Weights of a small transformer language model: normalized queries and keys.
Each number is 128 + 32 x the weight over its row's rms, rounded and kept within 0 to 255. Layers, rows and columns count from 0. Numbers have three digits each. The size before them is the row's rms in percent of the matrix's.

# q: layer 8 attention query, 96x96, rms 0.272, rows 36-72, columns 0-95
# k: layer 8 attention key, 96x96, rms 0.295, rows 36-72, columns 0-95
# v: layer 8 attention value, 96x96, rms 0.403, rows 32-63, columns 0-95
# o: layer 8 attention output (transposed), 96x96, rms 0.35, rows 32-63, columns 0-95
q36 068:144117150110190134053125080071107157136124133161068190128128138140115100122144102105154069110142119197135108131121161176088124112078149115142135125125130113131132089115140141142102176097065167096134128146101129097146106113201072178152130104220116182133126157087137109118165187134146179143
k36 081:136089097142127152089189175109067132133185114127115127119170176158138119093154172106060137204093070127111092154106105119112102168110125122114131126159144072083115123110113179141094086124109128167129169122145113165128129114092114115063148110124139119135108027206151132105109124161175092148
q37 097:081137102111126118177118102162161102074079110119165127128100112078151077137074117120129166102094128131116155049150143106155139115144102125090135141114110126137119101162060113090159063110146054141085065147095087097117141118072147094136093137082150109079107157179123103143160154088051106116
k37 088:128087110107099121101065110177089205098081133143131073140090110095077083123099140105122098102179155113161124096151130180120131096177091144174126062081152104176155128160093072093145127132121110104124152107062132110092146129123168064132097144151133046126148125092123158125137099083122130156
q38 081:116188118122118169095173178119091195189189127142097142147165175186138150079159129115145091156158108139122106145121135093141136113148107163137134134144115117117134150136182154136056163133111197129129168082154168162133115169093116160104178097131118163172154090126145172122085111173212165130
k38 088:136121128158153113165124080100181106143173130182061130139131165170121130133163119051072073133064104162151065138110139060076068146098148104121144133135128159125082136110120155140120095110058144118120135115172117129141164162139112160148160151097088115107133103140138084087149072116199115084
q39 089:123116144114071127127157132133115139128131161080083223128180095159179151107175130124169139221106136091098087156137122162116171154107090142211134133145141136129062122090182185138087168144122157119142144127151208109144100113134114123108142116143150205143147109150103142090136134157161133124
k39 080:177169176109125096112142143099107119133192117156100131141123105168141168075119165121107103179177077120131138190093170094106114193133207178104104111178124129171145142098157201161127123135117169181108184130182109141189154150106090152144139152099125151125151157186157142120155120129125162115
q40 078:067122087136149081143116076127142127127090132136195164114098177100137104094107116126114091093096157139196114091122139129119138127128093147159170133107110071120123081155066109145093110108120042132142109185049126075060151092143108096076115165103147116138120158109126118157193121105092133165
k40 073:081136147109102133102105201120100181108109146116171096113142166108111107083136170126160164160197115104135065096137131190197123132196088159153089115074138136114158097150132120123141139134135161145144163092089129131181123107112158081118128113146101068088139138089144151176101187086108095192
q41 116:098079084111157109108093133128120095080094096157139090141113138100093073107103122110101141034135172172144150084138181125131110110152157137109111114132107116089115078128111081150121129126151060126118055100112084112126152071131134077180056085108145099101143105116118101170131167071092075137
k41 080:118153140120169115120099111120163159146054195135154106146087081129153126135115089150148155151112187109144146102111104159164134108138033119126137105114143164068118155159089092134108121059191120123127078095044163096111135120170132119129114108150183119145069168095106109114186142108133083097
q42 090:136117147183085159126149169157132202195168140107088119119142103182103164144185145096170068182101107129089101153100115138125171164168082128203113161104153101132120129110186159162097135150170175099171133129151140156147123117127135197124124072134132120153150149147125122103115099177197125136
k42 083:157134139126124138167218157116114101187128141150079147140142134135116173177098141129116124116128083161073094101125150126159107136100136131159140152203146140122135162104141161219110124160117120125073111164175121153130103165176092140118117091085122206138176111203165105159109161183157169136
q43 094:039097113113162099109080136099163154137141131211237146105164151103163121139168100111131104060092154181144097166097153166116109140137113152138065107117125111126123068109137130106125160096152117114136087126090088126145166103147129158092106132082171107124168174126127121115174100090108122174
k43 084:101151085132101102157103095164132174142104150136174128119128149099104113135182131084138178135122149100073109135136137072118122112140054121182114129127144122047157086108139080087121106107160112126185137143077164158111159077100123163162083093137127114107108189051136191121134153185115082168
q44 101:075083108118179175170127078182181180116113164179165170115130156116133111152137108121122138089110164170140145117075119119134088147117202116130151122131122168126096119109120107169120048125155110133129125173110117131132107094106113120140048096107190131125096139169148093135218149152167068140
k44 075:126116135085129094119120098145157149188186147116175171109131147171154152160184148147108095167096152155166108137074137124095093122046087139178149108113124109124104103178137117131144075153148117112133075151091128106150129105122143093176082123086195141127036150132133136074188080096133159140
q45 107:152121127106151129154156114089177192141174131134112114114182054147126143200186151118150156114111051114094133154120149118144159139131124104128122186171155108181118159087207141142109153151150153107113129146178099104140149176075093187125170085175148129123169126096161104117131189162143147104
k45 087:142123103166085085185145139163159100095164087150052109118141091143093121135165159041146093087097102112065119159130110059070135150106129068110142107135136130162086133107117146149110094119073113137138147170197100181135129123120076175104127134129068142065161139150145107122130123165121123107
q46 098:088119092112177166134087078190168108128137093225176159124131165109135114152103095106088100069098138157168126116101155143176073136129176125146143165136114137078154162137129121118134063174167076121145075163083110106101140130114164113161098091127186139123093114107130126126186132117108071153
k46 074:119159126113137144125081177164172137161090161129155145104204159109161115047145121106114168127080138113161133123089125116094134131104083115080083098087127167118124044178137146086118150054103127167186113147064112117163103099136147113161134162136097170109084134132157094089156171104102093150
q47 108:131125124127127159074169105093113085107119155095073115186102098126205167163096133154180157139154089140155166085134084106119147117144121118056120103091136092174088195127158132133118131215138174117131148116195138122137126097087110085117156119123101162101139103127125152148099165148107194065
k47 084:152088154142120110153136095157125087124160081151100097175109109145102156168106148090172056104099130080133103103131164084089164141096187143106133135144139129156161140166132136133103131187125159147106087096202144161092191194125107122110126153109083212112157119137160062160099114154149134073
q48 131:158079093165133117143140173125153141172095111108110141144190107179065173142120136120143151166115134075136168130163136135123113139104135147122161154196116146114164141083179107160117146147197186133116117145136136163232119132107134204179165070172132114148143139128138133122126133207170127107
k48 100:132154134136107105214164148143141071188109148137109163116090116148107143117132126122108091144117085152131146114168169129126130181133104148095190135176103135166128161071153181127095142112095154088063096169183116128172098141135086165142143118116105094164128137233144135156151108191111151179
q49 109:128095058146080157105126138116107157127152094131130125159101205169099119116128154128091136070128132136131158123097118105127109160126105139182112078117147071045134166172122082122106056143126174108161126134113168127091169129132155116131055099127167183064110095106137086130158087167150067112
k49 101:133115118108101130100140117120110110178158064081141131098147127120136169118071107123083045109126105132134172071109092098117073140165142223133177074143131068063111147161141094147120116113127144100108076152116089112181127186111134143173119069105104125144108086166118130152131137176089101151
q50 091:130095058129165096163111038144191112115087144119088115132106099094155128128144131170124126160094133110111115166084150140094116144160177077034145166125093145135091111156110144084134116153126052089141059114101140144186073141133081131085159119107138106135092124161110090108129095122103125170
k50 094:155112138126153177173083097090152118140116142092074096114133137133102133101136129165108144155173146097142144170115181105099176143118176118094165179146145171186044109140150083157155069127124090146146118081119109150140138151141124141175176195171071165142101141099181106085145202130106151139
q51 121:146159172175130102113210136111140133094141181108078135147108093143104178188130112076160112160132119144106086205107137110084162179100138061137079141136116104128097168091137139153123139153133170127170102127163098209160108151106070140110135106108147152152113166106112100127083086179168160113
k51 114:124146162140124068123179077098172096119122145122065123112084102105108140162206152107114138157084136156080098132118130109037097150097129060083143161134066117113088129111138163143113121152118155114151117129147122147136106108138073156099155118103181160130131150142088129146115062166201178077
q52 133:110121128179118105132083069082082162124117076150109103129131088138100125106096181145099118124123234200168158132111155140191129183155079179084142149103131104134143078135110166078140066138141137192185108119169153116127172141158097102075173102155135131111126123134127141148099137130136144121
k52 138:124134098117069045118081102100110172110124100117135110112086127135095097114126126094072098068072226129158103123129126163127159165154123124113094114095106137076127082086127078131116097086104096182145109080070134106118174126172095079060159118090138080108139102094135139134109114125131122155
q53 113:137108089106139152121107090117103095061102091110132204183098139111131179110071144171116143124129133121133149177126061081104142109207112078116121123163153078113099053149089120168125100095113022092143116107123096169086106133142157116148138127148100110101129135083080131147156121108109109119
k53 124:120124111107116135123072062073142120144073109069119140164164123139114175079089132116149158153127200165101119127103129143129138146183093189138107093094151104114107044172099148127131146110111106116218109093161088103130116115179151118110137133179050076122087178156125142149132122126132104132
q54 132:107093075165128115134158085083148130183115133135090123140175124123081142110090114126114092138125176136128123165152129150078115181179090120083062092085101038171085091132118164110130128091158069115130162192115149123118177156096114215118082137121140167156142090111128137164129110164112115109
k54 132:100116091139160138122122024100110135211134078090096111110205138123121129092088094120110095093136158104116101120108125090065113151137064133135063117107148104117090042157142156131151098069141090105116147140130117092127146151148130180114092136073127120165139114095090138094145076135160146125
q55 115:201143140182102085101136126096149125122106162126118067111080094135093054153123189179130167152107133182127053104111179153172137131084145120089133148066111179147096140136137125160124141096115087136117097129157117063094098066095106076120156137149101133150091105119123182117115126074116144108
k55 114:120172132170107133134151128139130160110092150125166121133101083180146084149165131139076125140125222154176062155095208187155161132127145110090117177059137127159129112127132099089103116064127079112109072091118126081099076147126125075151171142131149070098124087107137144161115148125144142111
q56 118:061118143111113196144163096181145150212153074158126145129132166108139132127172171133135109123202119092149150148170127115171118105146106183088115149082176148150122098117186124134134161121152136160116161175144133156137171160091130174141103196138113150179172123165097092136106154133123070182
k56 138:111074074092128205061122123163097136163126070172126165155183129148092133142133120106153084130162085090113117097145146126128093081137117096128106149093167155166111091090123100143169116124118102069083173151112137148130194131081129134071078176109150144103131062119127096135164157128098074156
q57 118:146148173155104140155121151138120100087084108143115152172092136131099162065165158147149151128126162120153105146149102067127139133142103110147147114178144128130081057118101113218106115173096119157202155084143097195188145078110150084094140085179093083139145149170116109138108165151134117180
k57 139:143123120163112110130088106159147089032116100150148172180079089121072120124115146144142150134148167128129101142102144099115062126213077135139124162128146085090143091114096141152112127121084101123138155080103075164139078141154118093086169096132115067129098126124074125228151136139134104141
q58 119:112169138178071148155105149142093132117148129125154082128134166168137092091125190094085126080106188136154126133106198127187104156127113086133168082082137144175140170101170095112153117153160111218130172150137092095149193073174157135141132139106114160097129107124183075139137152115142152128
k58 145:135174138156104182115124130151073115084129167175172096141128115136095067141102170175083102138055138140094130113116127129160083067131071096159102089140095089128194135120113067123129138117123118211113147164084105083148159161142131122041105093129177127140157122096141091160124162119131114135
q59 128:085159142116122169151137106098144166132155138159131086167101078171084133110179145155096112108111098095096069138154123136162127197114130104132190153090090157133186139123152101127096146159166090141048083178128094098087107084134145170046103141105165166160132148087168115103131144173114162126
k59 138:134144142151192118109156130122108137174123136135113105147134117180135119102150123150102169150172132128068142156115167147216109144120101094147139148049037169112178170153139114141110126218149142134113114141193105111130098137167126150049120154143158157111094176088068148107111130174131124132
q60 123:102174172130149118171137174138049089192122102152128121152145122187102102119099127180176163115099125106094087146138167108131122076087109073158113147158127136136182072141128163144087147160081127097138127146143124160073054109113173133106130196120145124154133180161108144115103082094121076167
k60 138:042126147129144121152116161175123158159111126144157086130118109170126087149079085143133116115148123122181082157121190145210123101102091117091114176117095132156146094114141200102113180101083122107110142152126132144077073077125154103184177184091120082134082151156105112158117127078109112097
q61 127:106103092165199142118110081112121121103118129127107132112127125160113118058074105140118104120139118137133155097127093107152058145083116083099142094101132074070086147143154132126104162116091120095196172141109119075187128098112151133123135160109144104167051135090096046131134064184106175130
k61 143:115119129133146164152122120111094087193135125095095133081085148145139106046133102113103121095181189114163129159120119087127089108112137120116167123087140107136070147124110104103128194105115162124145150140118130091154134130148151160193147189076138141182105173180131032141130079186098162096
q62 115:143156142174119130137107173125071089100085138128084069144126165112149139077129156126150085115116074150152099129157136098086064077100097122091188093148106121085110134215152101130151175110105123065110167150155151106051147149149207088104125141122113158120114132135111165120170167125086138126
k62 131:169088096145185108109127133101100093096098081120184141102139136150130061127052120130159102155145114118144113084133138112128097119155118103108118134116153119098158176159154102101163130074062111106124158034141157057089117211165147103143168147098148097094098126123119139159145062130131167163
q63 124:186111128127110100121160122083074123149093102069095143147093095126101168146110152091141096127118169186141153116164091111144057130162157092092146176113112184149209139097162109152105093158174195138139150132135148188103148140103123129075213146150156159130144151184138128125151128161124161156
k63 135:167085109105058114168126105092138169150113137059069150117080099150103188150134179076139103140151145197149101114166073120145047125122124149120140138125079171130122121090145135140102131103151143106139138114129169112066140174099100092100222161133103166132121131196138133116092110145116116146
v32 093:166142128036115121157182146108103074153123182138127101070160163097139132146109117068155134136175160110149078115088101126100102172159118101175047165121102093170113135124126066097095133140124096106131112115087124164083156088175114175135136109131075113082159168143141083146110156134132076104
o32 082:132121097136139139033207125133144225177141118097134177128087079176135105132094139140086132101130138145118156128097134162145158098152153161110130113141049157157104114114115056152085103077125148056099161151100164068167178149117144155114165135114131115128150150141110110120121089101161119118
v33 083:069174121123086150109130163138124137145157112137082182102130090139093144112186115127093093088126086157151142196159153088126171118099089114113149067091178078100117133100135160122118048140051153094076153098147128095154103105081099126143078164194085151099145102127120118117124101170112137156
o33 074:092110084128125143139140135116094115128160108040173155115113126122130134120151132143183147140113092135157106097188071117209153199155108052167147091115119126119206149096178095100109131088160108154142120114182122111101119139160105064129076082130140090153132171112092161157143159100157108149
v34 096:096130153122116198127152128107208139131123119122080073117108161088171163160155103109146132114155142167119156169192139119157132110155075162126174151096199113107172166143148155142061092115099013141128136139114167165098112151099101118128126122112173169085111151087103119108131120117103124082
o34 094:141138094189118100151155084155159115134075181130182106109087080172157117118161127235120136130108159110109135117109118114133076129100107097129115158094079120139095097156158129155087099114153051141166099158171066184126129118154144106121120113120105085170109100169109113155129159175187171103
v35 102:109167117134109139147129146129067195114093150102091122159139140133135190072147110047090114120112102114110059173175118192097226099093099128101125103154134107140133112125098125092183126109111184115153109137129124135087163127194158140135113116209089133112076139122148152114136081119135118149
o35 090:203066156070096130094112090109148091136191116142087184206143125123077084125134168099123148107120178115140171127090102132180074133069104166164193124092114141154111145079129110128160160152124180144133094143124066155156112104112159114110105121128169103100147157113098147105143165147094104154
v36 091:071118108208159150121138139151093077118118116094142108140112123138130119126158099034125180101165108171087171167046157151128137095117129173138127167060112145139160115095152128119176122102152115172128135155145163144092143171195120145111143109104128063098086079123105141122137111066183144129
o36 083:187062216149106111137145088074103106132171148144129121164120178118143147158154118096099105099162194060106117092149139085155160132121091140097105121156175124124153113099090087114140138082100090072148121085144151144112123192126145116183182151121107152169141093176065130140139139101100166115
v37 089:119102155177105106115104137117153091128120118111138133106121159138125121137086171111071138219186169158133115108109130114140136097201150154102152083062126156113072059123159138178070087154098110120121163151114173110047153143113094114142120204124105122132147147161159071107095128117138178150
o37 085:117108118109061074135132088154120103161193121121112100107176056098136180102123130170125121117081132127104090129146099193133118109195111161116091150141159165170120215160117116096136140185128135130114117139147120122185192146098076124162126115126214098146130107122088118107088146072133130151
v38 088:114156103155095163135156121125149094090128142163126119080181131084191083213127131185125104148118129165138089146236180078150068171153122122152110126104141162081150134166121147135050092092174094100133127153114112107077139136091151146112096145083146102096164131130115159141124129118167133131
o38 084:121139147121089091156176106108166125170119065163152133137102127138141133099149132121174141121145113179101151118068098182160155156122127167181111120102100075128178130213141085157139126085137095139139137158177126100148105108158068085063142135141092114149102067117136068210140070103121126121
v39 099:110165149153085141192184140123069181138121134196156113125120137148128132092155139077100123095078082110183129184086100193093142115138101110158104164119103119115078119164085133085135123104069183118126145160212091100094143088150159160130171093145120135117131136123141082087127103130110123182
o39 100:103120152145158118108165102135112170144172136073121105135142082145191161096162057089118137185130151166152171142128113151108129183108119128102123098086158174071140097109123113147111122157142182144085050102127110180127143133103155097117103128111116163126094123075108218164129076060173108131
v40 090:173147109142124114103085091140193115133084100108159052126120173055115087165159198214137156143166135091118128160086080120120117204143094181100122105119109133142081154143149103088093151149132115133125160142133159090131120093090091096089141169112082153133138153138090081127179140119140126094
o40 081:133096143102178112146078112131078108141111093108203113115153135155112112168078092147123073122115129131139115074172138148084147169069136095106121157114069151112130160170142162117184063103150119105132040130108177140123180140139155164130116150088171112150098149172129151144145149145087077201
v41 095:139167091108134069147128116118151083166146132150145170144127122099159075138146167133146082116067117131125108100200102152147114109117142145089143202158071103096136087079083117109147129100082149134182121096116137107144124062081136118129042132099094177156145092139151159153165092163083084082
o41 085:160074078183109167127124188055096125111143101149109156118157153136100151097123135081133159098110034149152134162133124082125125157157091140168213130111055092156101157147147132070145100134137173119190099094131122156115133122144115140129161175089084138110159148138142144166057119114129126108
v42 103:151124097077132091102094096150124096140150155170153107123161062144104079173110175236203114167143120144156144138107078069199089152120129137105149083152149135139145127132146153107095117129127104111146135101078107131142117142035149167123114132135110118175140113131170095117109143194156155098
o42 098:113130124176176142122084155151143152080149121110144136156125089130155152195130136115117162120149183100128115133169142175143151119115179150143147171116128072107183130193157118118093115095135060100106092144148155063131135198181106125115094109125173078070164102070108105096092102110109054105
v43 101:118169152053137092097170159153102136113155158150110143123165109084101116068147103159107163174081149120186148135153128059123114108094143114156158058172077119154119131172137217113144084138073152095125099131079123139132154145157126173170138123139143120173144152072141081110099127181110139162
o43 101:136082104108143146150124129099138152081104124163082132156127104088088178164111182118113116098084116145107105119080094096129120170133149144137147170173153124121155091098131075160042101117103114131110151125201068175173216139116124102116102124164147162076095172154185138140168109166124087155
v44 094:114148125147146101083100108165141109099127191128176077102178116104119088183139162217129155160124164134085094143182123115137096143168125159174112101173151162094117162173144121158087140133154110093149080149156104137131106155040137118094164123140137130173120144190122115066105147101063096110
o44 095:137155125094105145161126100090106103170172122079073124160145090134111203122098102145074141127176113142170097144089123152118112107139077132135150163086132107170131096138127211166104122079137050121097158166105185071062143124185086129098098149136143133137094127128156173117141113179147154168
v45 092:163055068167151199131137091151170119113096079082166152111118128117159068142159115101130157130127144154085167110091195151177118108114123184141135084165181124147116123062174143151116162177114111089134090097108159158098148097173105150098110095118095092121123156131100117091147141083125190117
o45 090:114169198094117123100139091162142079088144164096109143171109118157108157171109105096149076071153081169142118092157093085151184129110156098118152107105116189165140113112064141138154131208108050114185099135167104117151139136087104171144153142107122114170151112132190120122095133142165093110
v46 098:175135112128212132145141165123132088108112140184112105194086081188103101185107115110144136101125097125088101154094086122130074164079088149127099131145104116118141084082178123121166133122146135112199143102077121134139153131180117085103109146087136073109140076106215164163122102152123150140
o46 090:141112115103135144157147145160128150112087154128156097128201226151126147167134123088181129090221096131131129147126095100111136101100133126109138164075168093154096191098118095140141078104110139047129112139147126131155118118189110056146140138153154081179155110124086115080118111119072116135
v47 109:151198132032166128087098151093110097123119131126057117161134103124125140175117150176148092093099158111167118173191101090175176183103144156160117170140107089160109163144158099137113087134100078122126136146112169153065150168107146164093114143141106126088102185111137142158158102174116134096
o47 105:122068170104153192124076119171140114149128114108109174094171139163105096141173109213160132129102122131145082157136192179160115101085094116113161126124127135182100109108182073116067077097139093112163120144113119154195119100120113155140111088114108204168133162104121090153107091122096114121
v48 100:106090089183091080154105091103153111132144127142123091160112148126172152118139095082123100098147085178107115167100166156103075118159108094115132194092121081116142058079072124155138140114153185092124173111173102118120147101184139116187129138096108135087164077143144141130118103062124053127
o48 095:098148141102107112109105108129119127067164140169173160046090133082158130157110070071147143103088155148136136109119120145158073093140117139139122073085109170179139129134135172162095139161113200154123098120163142178122150132155137049111153124154119129176135097154098178179070135135078182107
v49 100:190135094087102111130120076123081150136090149130129140088147162144192085155096092129158135187138144091126148078125143144116126128198190079192102156147115109162120086072096146099085111126141095158114163048116132159146120108125139112141168090143103147084162174176097094116103114174131070114
o49 088:077130099115105161071117185143107099148160149118129166144039183145125152112157111145107149134088127132077118131094146121101132128096158161110123138114188181153161203102133093129139115127076096126090166117206123075077145166125155131083121179092146145138081142080183124133063133150133149151
v50 100:127108160084099093141106141091120145106129213154088125143168118097159146119154162210118124118075182111136152087206121098119164130150174115180095187102172147161178103184107103109084164137110130102154102117098160109140127173071141171146126149122143146162163182129141127115155080130124070123
o50 082:127145129109158160155132105172162170212113110106117143113063099140054155127100156111098144161118134155175110131133176123153068111119171165090122164123161113129127140170140108075042146107149144136120113085126153196110129083129128110124098162126038089132124114156173164094085156146072135125
v51 098:134093123128143106125085192154155094103156132102077127078120101127074162124126172176134152158171118124143201115112119080202133109102081191118163099160159155146152084150195144150143140159144118105114150136129143110179135143060050129114115178093155118137112098123089152139118139159145101205
o51 091:146165106120138165110102051120153127099149136149140082132151105159136067193114162150118093073116171108096093135159115130143123141212112141115166131147141091141131154204112102147132079112126084144185074104125193121122114066096101101170134150172157145094093165101132128071131094182134171119
v52 084:171118115154215133161133126158132156142084093129154089130143129153151165125105102139123146214105152145104195122054159107114130095075140161177099160156096129092119137163127125079153123111133196158131172112131105177110126116208126081111186154138167166106138147125074094088138107120164129160
o52 080:165107112158100147131098144136119157168096090133086068127118115133119091166093110139080085122153134113139131094151089114118103167128159113151142147103173129190132128062109125126115164206152154157150092101103115090152120172078181098161084079167095144180094078126204087163138180097143154173
v53 091:099104164094057095153120142125122101116111180229103145153107126092124141098117151154142097165070115137165066104191063118150066154146176149125147114154116139138111118121107112120114165045140187125079080163093144106123121119116127071156111135111128143130177081144148082173162103133112134121
o53 090:108144097150066121100104144137135108145085086141075176171145211145106165152110119075160119131124112127128116095132122127053106120147138105114108165211114090138194066117159151122148093119144175119129170133182107193122144044148159136164112153115155101156129116068123140105087094136156128152
v54 090:136145182095123149172168129117049140122142174166152111129133143138143206110073147097077130173084130061198073168124072174104158110097135097155107131154144164171125117184110117174131174084118128121156084109168131153153133139097145131129154134162158155149150175149151131122137081192100143141
o54 100:139119059149072148150181129137175112162180129149099107133151105122080090114168116140133129145099148166164145156151144115144159110103152133094154120176106159092143123069136061162106083067181119122080109189112115146085113085092101152141108161101112074140172128076158160121129223140145132095
v55 091:098129076192102126110123110177090146153132122144146170176092100145056138140126113132141120119120138114135061087217076112147214153102120172139178133147188164120105127148118117201122127147092106093107094131151184146048117156079094108167104149134160140135114096127112106105136134164127102127
o55 081:165118130077178138171145127067136127074110159044042123098154145139150080155170137111091133187084106108107175140129093140126092154131158076084107119096140156144108162136161127164122159092122069153133161163122106152180167098146118148132131179138153115138167160073157106125099143087114191121
v56 093:126105142103061168119099125087168132140094110117154115103178093107091126180152143150116175129174118130161045151131157099139107154177120135136133121139136143082120173160153189086065096081113139107036064123171106110081138143116122123138144152154132163099130100043121082120107131134141118075
o56 092:107195118153128164116141124159138195118178179110109153108117138161072082099089081124133096137045134099175106173125123151127135126109100108129104142088138059060169126105098158138129135097136141134200150170145124126144147170163088117144105129133173131173085166128115045142107096123161072119
v57 097:124158134124062116093125151063068130116099131130153109083163080115163178133079163159091116132077145144183117116171189148085130141162187048145092193121104135169145125074077105118144088086103128166152141155178106135136107114131181156155123146093104160115108148150133098119128145118190113114
o57 087:094109130155162172099138131161138154152198098159118182104078159100103150114169085133169141147143125112126214116139132114105108171123161144165136078148137127123110097120053098120143136128125126150169103110117190145101130145122120124109042059115209145112125082093110132150085104159069182108
v58 086:168145120184138173104110158076096129134133108130165140121117092065133097106149108099140086100135148166116147128131116161116133145157114091138113081112142143135051161133054186074058108180116212138146167148082120158116114120208166175114087090148077137153155108092123140128117123092160155124
o58 088:146114233087112097142137141113144109075144126093175122120149061133051183098132160116117149062153150118109120079131155149123122199150173095098093181149092182133135111135148113168167181104132201166121136137099093129104130115131073121121176084127103118109128104130162115114079109110138105138
v59 093:115096077211115133131097100193123152118110110139188061096116102088131104165130171150132096184137143122119083150147128096168113169145122170088150086138169198088074109179166142146082125154122130116134081172165129113124127142084132085143140158075122140171128103099112073085174132106150156101
o59 086:126229152120109134137111114121122148146097156118081161127178089113141158086104109124098114099138170173129154143127113146119198110095108134152083154100099169146147133159160110151175095079154064163114079128110152202111198121170107125132108106167158142157131077054116090136106157146119070153
v60 086:118127146112115178159124198155150121126174149159086160085140112107071118038202144119097107103120126154148073147121078106110145111134077123104090089110151089109168135105125189126133085130166193154062129123136072154096088131143139134106104139092132144166101106130191165127136094134105152186
o60 088:106161181159096083153151152086174095155122139143154148103132066124162153170066170114127132147110077196125131130142120097150073143070147133099164082133173096090147175109152139100113116094125195093156149154116135114058166140095062126169136074164126144100163145092107095104111096174123129150
v61 097:112102169176138154130153194110179135107103146175099165134092111147134169098141135124103099075185128158104156141117148116130165077104106241070144064127133139100153112156130151156160169104143139084139079144100144155110143156086111115129124102133185104124130106125187204094118104112119189133
o61 093:121158152161117153178179092151096139160104155113108154117091103114174102154146136125120067081149134147090098109166115057179100117130093101145140191092148054150129135160149134144140135146178182144092155208117108129151147081076110159127111160099168122097111131136065126108121180115126095054
v62 102:068120182139092117142085155069131130132123077147084171130111093154139180142120161148080073165118156105145087150136147096158141085134110171123146083102140156104193118157192125109112141148089133123125093173121109052143097179100164148152107139134174152133156087116144182168173141164187153174
o62 092:113146134055113090144084158122193144112122173111139178133146190155161096084071122133167146118115135127158165176141086144160117166166128128115136125194159090127077113191122128132114144137142113121161146114173113142086150098064087094136089154167092105053078117154087158164116148113106065125
v63 094:120142206094165137103174178114150104107174113056088109110136092099127120128142172098118136141208132133163119137073166111165161095169080188157125126097159084112120119122158150057129123147090074093075128164144131099111100153109085111136142123125194137103080098122125069158125149152120147172
o63 099:110146055109126168115145139184093146120100127102185136166153080151106122136137152150125114158148164132142056158050132144159153145144095153102130153138174099164126097070112136117218080121097089155206091131120122081117187141123139127133086132156099168086080126139058154139128118110132115098
q64 034:135139111173080115142114133131138127139142063199143132142117162160108033048107116117151146054137107162148111090174160109140176107115059126107147133104090087121150084158053138138149105125134167129148090111137140104156119121135192103118120083156135115138109097106096112095096123043128128172
k64 082:119092115143166073108123100098122182137173127156179148134150144140195135120091137183193132107157111133118158125169082151163129071087187162123139186083115090101089118067172101171166124128156160147111139109099156160162167107133091133151096085141148088156109103128174170145049141141148107159
q65 033:179118160118170075111155191129079102124086111152165176138112152101174091061100159114107124135217126127129187126104121097174129144101139172107152174151117143112198108155110141118169101178055151121144086118114149129129177098151133133143093085142115103094162106177171082128108122084104146144
k65 080:125045108130140099101116113107112192137168126164162157126132132098113124117075114164191091096152068152151159180145106120112149075046126145163126189127100066075128098109135113127174102118143136142124115087097170125152150095107152097110119080141167101124138102132169178148042129163131114166
q66 044:172179103198128121210152159175172151207160158087112169110168124095119124122121125101143103141140158125113089122128190154097151182104110121166114173140116134130146103144186138190150140149173103114147175137090175126155075116164115200120145139157175146136166136124135140099168149111172131174
k66 061:113100098196139099113151147096130151109168127189218175160130112111186103114151150175155089126118108128119172110134095124190111116127164159100141122127179103091146142079122177114137078111140232158161180100146145158159116133090113113133133132147132097124132126102177132159068104174161128082
q67 040:114135119169125144157104073107152080067123105083114140153067096142144144070120118090095152169117167078136136075137165205148085162131164088177109139164105106129115130121184123106088103134104126153136117169143067151079155160090158088208152157099154136151140120131146119053140132115114147079
k67 066:152114108150129143139204123134128194143162129163178143125174148152144160141126129201118143181089123106140135137114111130121089152155162151149152122178150199157108145112121180210089151129126193131151184130185154123135135160111103194118167178098122112163128084109190134099158108124194111111
q68 040:131186112174160115160106065085165169084164166085095158134107148148124202146158128088109141126121164103142116152100152171152112178104132142138144131135142113140110141091217134144112159125117101153140175125137119137056088165131173123122141233065148163112162151129117135128160172134183124154
k68 076:156126123154119140095155115141119131149123118102063125099151115181100166208137099161104163154142117096090128102115164133123152155126129115090137110153125174176055164129155162186106160155106074127119163089182120101170119160134132154145157187063150135171146073168112131058165143137172123054
q69 041:104113139097186155150121129137164109070048143142140110171118108136154106140112134144140164122159123138081152124108116156145177069141162114092128074131128170126153183116013106095166064080100134129110057127113119092131105073117120104192076099137157111121085116112146102119152090105113100102
k69 050:147162184107075147159197177115119144130143181169133130117104149163161150088153167143148121142169166141145136169096074106158092146097100145203100159111142165131125167142149161147126124123158185135169224165143144173133160159167140093137182124190120144142151151109138188141143089122152135172
q70 067:130134116117080119116150141139164157145171135119140082116153130165150149180109134171142098163156149159103125137154187123128185123138114150127062159153130128155127097098208158134112202163136120148118155124173141166152146174146179175098190175077109158159137162170112157114160114220155189105
k70 066:110120088120189180135149086117114132140127110138134155090156084084099111098177189142128090211090133134095129183105184167122142163102143115164166196149137137136149167134121181143135118162110182125182145187168158126160128149154107171131180131154169166160176133132121161153110105099180178128
q71 055:091167145130179098133130123106160121152192206084163215128112156133155179097096128114155121102126135133099150166150116164189118182175141082166110083126123139061074086081158116126122141176125085104144111092114131120077059126089132126126097177104108145109100122096127097136147120131177133163
k71 052:181137149124074121179145151163128160109113058143117077105142128192109122137122198171150130132172136141126154121145116100131177131112093156157088113132136129199168119201127078157088223147121112149174120151150141159146164169142161125105175130112178114106140114175131176195127143122098137098
q72 087:119121118102186120142105091070098091101089140168136195138095161120114111091083105122139178098102168147177153114089118114153101109121122112086174094116110154091162159125040133062139086128140122164129105121074120060131098077154121059158056118135152085112087115146127095153162132122117098138
k72 057:204115130176085125123094225152157154104124153180162120110120155104097157141118101059143148131156121122174153121152078110143152115143118105156096080148107139121156113187152045091125153082144103129112145098065146160128188114056150079120091104153105096081130137120132144121096131119082139150